Part of a small language model's weights.
Size: 11 layers, 3 heads of 64, MLP 1152 GELU, vocabulary 8192, 8.11M parameters.
Training: a variant of Adam for these matrices, 9522 steps.
Each number is 128 + 24 x the weight over its row's rms, rounded and kept within 0 to 255. Layers, rows and columns count from 0. Numbers have three digits each. The size before them is the row's rms in percent of the matrix's.

# down: layer 2 MLP down (transposed), 1152x192, rms 0.0824, rows 732-791, columns 0-47
# up: layer 2 MLP up, 1152x192, rms 0.0898, rows 733-792, columns 0-47
down732 104:079128117134120116129145095128160115127122148094133153150134117127103112132112091151123122122102131126108143155141132155146116062149185136109116
up733 091:170118102143152105098145134110118118151101186149135137150145154100101088147105130130125100117166127105088086133141119149111141123123142116121127
down733 092:126147131107138127107091136117152127144111125133136120172123122155131093133139128145159142129109132107154114137082126140125128126134155131127092
up734 105:103131150170110157119119128154127122118156131138058140156120137098167099168133077136130141077130128131113124119122090111117135105149113129093114
down734 098:132076149112110100119153168103143117129155153179178182131124145109136101103132129151109116111127153119106104126133099075145181152150081135107113
up735 077:122153120152150167143136111148116138090101131163125115126156135110143122139057111125121162129125121071104096108124127146083120123149120132103116
down735 109:145109105136147154120122136146101123103131119158128143147149135151120107141117071063126114123136122108086096105126118138122118133128156182102095
up736 114:143144098136101140115154081171095133110152110184148125117163122111146117125114091109112100134109137108061131150154105168124172132110141130148108
down736 099:106078153141132138116153108114110099162142114142126122119102128088155113078148139137108098148130118162096177148091154159133193101104140164122125
up737 107:145154103104130115158117131128139148094152151134140128120155077124100090121112093129095143161096117098109131168108144154088147123142146143103130
down737 110:118083095171141145157106083152094167146164101108169100130135099128121147089140128099133183118075137151097141154150110136135133105159102144146113
up738 079:122106104131150135183150109140127121133164149111118125122157103124138077115122118110128109127114130125123114149112103150069153099124134135111059
down738 095:131115134152132133114167115153106114137148116133094122138134144140128097151123040097107156126147135127108092167159078118122122119123105142125108
up739 111:148151080130136137105123127162103125114133126125128168144123127104104127124127106116136131160134109116102132104138138170109129111100159133119128
down739 100:108202127137090126150084140119121156113121077082105134142175143120137113135162142096133096157092129106124141108184136125174109126089098140112129
up740 100:119130135145179152115176132084135108128126147141118126158179148121125089125128152116096124079142099127120124095097134139094130121109112146094092
down740 101:098142109131142094108131144155116166119101144092138085153159125133111165098122161107140163127118124140158119111140120112099085122211136097150140
up741 102:152115138133126136094112134134108124146138172133137107149137125160096084144072109085105112118118130139099133124158132146156130105128129130136143
down741 102:085118132082142105161131128112142160146137129082105171145139189149145136149153148178128114145106075106148166168122123154123142123096114150093133
up742 068:140124107111095125139114138097084117112122117168127111106169136128120121122139131125110127142135088153091140109120104185142124090147095189100128
down742 084:154133130131129126124075135000111107144113134140138147118120136147145139121164127126150109120120109139119138106136107141117138147098162168116147
up743 092:163135135104112152125148090157133131121138096152120107153118102116120103122109114119119133118104150140100130137127170153163146109111106126107136
down743 090:141121146101136117135102139097122113112149161136089136147161079127146124075136088135137147179141100081153105129144142116158126122136087105171111
up744 080:101088145146128152167151137107134120108164152149143151118177113130195142160145103125095130107101139134144072107122104122079144087130107129089112
down744 101:144115106148117137107148142136119102105158133141165134173125129149119081126138086056105107130155115111103125137122126140119128110139146172129108
up745 094:120145087160097177130125124143123108106151123125084121156150132108121099116142110115137102107116131127091137094116143188118103111111111129140092
down745 090:101143178122126156128121113143127138160103134147133162128098109128148152096125120117171151072162165146126126093160137178092141138123144103096141
up746 098:071157118157131152141145106118146137093124129154090124162125137111156152157133145152121105090160140071122109103085139148111135121135118130135118
down746 094:120118118105108141141125093110116091119144086114096140155125098192106138113145115164115125125121168124141150135138137109168144147136137014145106
up747 102:136060113165094144123178142106076128116117174155131130148158140116111084156128141137138142073167129136113088161131090135119150136153114122121111
down747 097:136117120125139148057120102087095172130122128104128130165131138154157097132128114130097183145147167132063094167120154087132112137130136099181129
up748 079:126108129162114148152142121130145114122147099175097121154141133110142134160116095112105145090132138089112135096152099156128131136148112129109110
down748 108:128100122130144144139120170124128095109117125129185165138122136175121141134106090082149125129154110120084127123119120123095118116119165227101102
up749 100:143121110090163111151137138118119144130130136102108122100142134112109098122123136118105123129102106128092141121122123139114137109145110143121113
down749 087:106110139097076140143148143137138148089114114159125115126131145152156119091219140112149155139108123123192102114139170162125068083129137110120107
up750 102:149137119107151154083132138152104133101142115174113156143148068117130070150123092114095118135100100119123155145192106100124108114128117171081142
down750 096:106103112085147131143131144132104130158118119126120148091155120109152140067138138112095164123103156102107134142095125132132121107156149107125143
up751 097:131150110156171156169151111143133119121132128109129160156105104059117055127116121122125137128123106129126149115145141150060105095106113213161143
down751 099:101176124141132175146142157093162103118097152138109117088142160173149151132154167151090110097123127117143114122080113102144102119128066098112144
up752 108:114173126121139126142126067160139118113119118113110112117142110113134165094126133109141159109104147086136120113117144119144121139110170132141108
down752 103:115128147133114106138124120117098132142114136130129122172108124099128093132114129123120091119126145078136144136128169167131114152172110109147111
up753 094:160124162121077128135116145109128122133174134153140097189146123144186111103150051125094091113133104145137141153124120133142112103152134144117114
down753 088:079111176144158140141145118125073136108155129135124115127157082121116133096117154096157136086123148090160139111141130136096119135099094090146130
up754 100:123116114091123137185110103116125166127185124109103157164144074103107089107121136124092139114087093124090134131111090140092131126181147155108131
down754 095:141176121071103135120131130155147102137125111135142092106120134091106140115174152120134144117125132138131116078118153128110161148124136108148121
up755 101:137115114098114204145172107120094086129128132134095138164143144143175127156125071136135081099119145140117073138134143148138122126144107121111123
down755 094:117099187132135133120120147148119146137130103156116108107113131161118107118117107147142151135119131121158170079124107135155151156116131154104098
up756 095:135134121109150129158134095144131106089144125117133107118131106094132133115107104085103133161076120122147112141126114168136114144132091141142113
down756 094:140120120134132113098122160145104155163130136122147132118092156116140110115118105128169120170132129131086116157169145099128146044071111135139129
up757 105:124150132127105141146158136141113140140181124126097163114184118147201117134117113138128095135089115115096123130166145111088138057140107144102130
down757 100:091096141153161140123122130155177096113127111141098101140167098124098073140148123075155124145168142149114153142157126125113133125103152119115077
up758 109:122156152150159159142139118114129107119100142163124138176127131086136073126111086126151142149151131097155150099119162109124117147135115146074101
down758 108:124109113110128136106161160114146109144113137147145164114172093150154147149122088176173108093122083109142141135146103100096100153138126134125125
up759 110:135152101136132197127123105093132110135118140186122140128173103096107107115127121134063132129143129082101127095122109139095119109131090143083123
down759 100:111165161127125153132097078124146104111138081139154124125148176093137140112113142126117145108122097163092151110164101153119129105139127094076136
up760 108:140144146181116131153126106130100154107153100107121158134086128101123127162113155117122164095135126102128104140124092123154166114139108131113117
down760 108:130141114095097126179136142179105133127095099140086104133135075091101132129122107125132181131103139106118118143144099121147143107150111151127142
up761 105:159109141151115162099146129116114094140119107168103112131119148103110061163126112098124087142163155134117106165158115148165136122115088129113154
down761 100:116115128148185121155171134149122115161132145137146126130087095144108145109128124104111150106117117148123100138092103152114108114134103087107167
up762 102:134144105120159145177174075136135133124153140113092152160144084092127145131123132135108171119108123088126149129133114149079113134167087128089136
down762 097:117113133107108153159140150120129106084098149104156158122142095122134109106175118140137108119149088151140103123105144121090094125095105083116142
up763 102:081100134111115130173150117128096121121121134132094125125146152116157144130133105141123155085115127107124082144104141094152181093130114134119086
down763 103:107131121169151108134138107130146135143108125123116118144135147138175087141151103101189178116116130105145136140147122086142131123118121158095161
up764 094:131158152162161177120132119123137129095141103160127092153158140106111140114154120131119095135129149138122166122134146170084127133120120126121119
down764 093:145140085122135122164151111133133136133132140100117116121102158103140103114134116100153145134078140162142115112160121159153135145178157099154151
up765 097:110116111116142154123194135128150104137121124157129128137148128117149143139115128140089122106083141093153135096112125120143132130109108146076128
down765 118:125116088153129133135141147113136100150144161113190198135132109159154144125110150085143087122135140071119130100144125155138104118095133175083133
up766 109:120142104126157140139134114163133107125126093153142133093114115135089156110110121124125133162142103113123097123142104148130148108115170142147100
down766 122:108154110159131129141159167100141086139119128171176121115132137102134151120139114072090164111077165135143117089134145086132148123123138114122090
up767 104:145122118138124115121133133152122153108147118119134116126149117152145130128110108140099102091128134106072122133124060118110176132163127137108108
down767 104:138152122137101123098152110165172125125104149139153125119099096089124121114106100123147113070127142112108098122160143176165123080119127158144096
up768 079:156135135143145136175148110120139112110141103140129102151149140129133101119094100115117126136126149130139125139144120162132116126157080127108125
down768 103:120112096115123137156123147098107109104129143178172159191138110123131116137147069066151129125135116122114127142133098175124100123133110178119107
up769 108:124101134141152125176134137164076166107165103145104103111158098136154167099125082127109165128107129129111160110141095120102167158129117124088119
down769 107:147108125139186131106135144144091147103075115146115120103051137119117104135166104068092148148108119147184149145118140114163118123110132172129137
up770 100:135133111135154113133132109102133127120156170143130110174165107067150127146131122067063169134137152072133094136163128111162138150118133124143122
down770 096:139123172148137105157140126110104132102098126093134138098132100114143132130095169145170140083150130103118138106128153115131126117134140116135140
up771 093:091139103161158162138152089132120147078116093176146113107153120114143137127136157144121161131129139110150117111125100114118141144090083139110134
down771 092:160178107149129107164078125145096153122107140108152117133115099141147143124086103123137125093114113163140143122163110124118122125150132108204096
up772 107:153122104103162115114156112156126148134159184106108102142128110122115144088090097131075124127131103121134142079096125184129124141134152126081115
down772 101:078149123084156132116163122095089130091120086151142138131105111119114109151159144145111114136152094120125102134132126111146115155100097138118088
up773 103:168103120143099108130147148119109136129179130140146112146165084137153101137108108117091118099142128125130120164159087141126131126180086125108101
down773 096:127113179121166087143149131111076116159099161121183112098161154098143160140140119120120113117148142106099158113142125154093151113129135117130132
up774 101:152143120114093132126134101150119120127151152119113153128140098124155108148118111115093085101124111079080082107110084165086102123137119137120091
down774 096:109115161140134141116160085136119114130114097137138144126148143098155105141150146151116124147121114122101147131136154113151120124108166126109105
up775 098:162140116084134105114118132094117123117127168135135163171145129112112121155120094111124127143137132107107160139133154114109113104166119136090136
down775 098:087127098138128172110108152161178143104138129163112122132142131109121158141132156124160121087125092144132146145129124118098115134160092137106105
up776 091:158137097154178132139140128123152096128132152143146127142187129118141064135119114079109124092149138094121123148141131112073142131112087132094139
down776 114:122105112152130156117181140132076112118138151173137134144140119140076082122142113094160118126172125118148121151169127156114106099091134171105118
up777 104:157164115116120144129119119113112137109162125145141115174172100109128149116127076103096121127174146102113127156168121148127131096169100118133120
down777 105:144119147146148129126122119093107164142109095093142123118136152126169101133105115122150085160144159129088128159060148107128146138100124093139097
up778 095:153133076119130158159131099145133091098138156146132151125122130124092136118127067122115138150137136058123104127129140123080137145151129123157118
down778 108:132101101098139142138092142113126125104148128129131097152123140119127112103123086093108151108127122085124107131101125130161124123183135181123112
up779 098:167150158105145137102111118144120114111106127128152075137125121098109071095118107110128127146179108154155118135121145193155110151159130190155074
down779 098:120119124103112096135145104150097115137137171123149115122108111148129095127100111121144127134091117142122134089142136128125111146108128134140158
up780 088:119131064098112123141156123119138102137162151126126105105166139103127117119112082144087106134096114139140098159087115152115153092135091139138135
down780 079:118111124155145152111080180109115178119174153099147132163132137124152129111107137130115101118136137103155133127149115128132123114078118087102124
up781 102:143149156144074109129135144116132143139138127145159112150121157118139108134096128155123122064154124154123168172091142133159147076136080141102136
down781 092:086120120123146136119155121154098138076144179081156131088108125142122133103148145105157164148129143105100089100101106091115118151093139111111076
up782 103:125167117141145132102195128176124119117122116155105129156155115106127139131122111104148165109132122124110161115155112150113149089142154145109118
down782 106:114166130139095096169142087089162158183103167083141130142118127118083129161141127072096146139131140096098099158100169152139157137112107158109148
up783 101:111088100147115159152147127139100109134137143163113106180162142104145081135141091108128104119125128143109155118129148134110140114145111150103083
down783 101:128090143113161120126157112145119176118123106136114146127181132122096121100212116166122125081141113104142126087123115117129074180159120156148143
up784 099:134157096127097175114166096152135100129106176148156143137122113119126141144102111137128138160117135087094122131142124141093124118104113120082141
down784 095:091130135094139130183088113140138072139146094174137105135146163114105102125131144175133152109118106141103092120111143105099129150133139121128094
up785 104:115162111133113143173136107111154093147168140132117091163188136092136142076138111117120138119123139126140148146096140133128146131161118137104107
down785 109:130155127139139103136168153155143100144098191128140141143127111069161151152162139098142150110141111117154146142121131133113125163097133138118089
up786 094:126104136132094112105126133099100073156129182160090098158132139133126129134140104094110094080166133126114087143129088173130127141131084128099149
down786 086:142126099111152106163172100176124126113116099110127141139118135136116116121097180102120094070086145175115114160114101093151156136119102120174131
up787 101:115098096127136142142139107131080140043107116141147107119113112116109160123134121122107129143124113110129107123114126119136156130111066155121120
down787 093:076097148135183089121146104129134127138089096096120137164128104146092078141126206154100151138119126135143169126113124132153099096134132194126136
up788 111:142163096140079137197157128141162078124113160146151164104178117092169119138110116114132145121155133099101070111130133155127162110112153143121132
down788 108:118143114102096111113115153099113077156138124158094123113124190100158155150136145102160138158155129096140092148109179105144124148167070171137121
up789 102:095157127171141160139165097188136132137112141144157114094157116098122152112103141140122141100101112084140130121128119151087150083124101132136137
down789 090:176172107097083131127124101157136092164124124100113128105113126132131106128097127129161155124120125124104143132145111137122127142118146152150097
up790 114:148153098125082132161127066164119138124179089163123118116146137128146138092132072132131101148091130103089123152152146148114151148112119123156130
down790 103:146128080126118142122112108116097112158174160059129149106135140159112116120141111103163142134114148098120087143165168101120163152088151146119131
up791 098:174122143119091126134093122118099125156163207141151097165124145115118126149118070091123099083140101131100100099126110176148134130152137166140091
down791 100:134135147122137159136109093091138156157125141099095123128168143145156147089134146206148110118121097119140169152111121073118101151078129134158157
up792 096:139141072136147122126141105141105105097134147124144156119114142141113145169127083131143094106164125118100106138150094175100129084097118107151146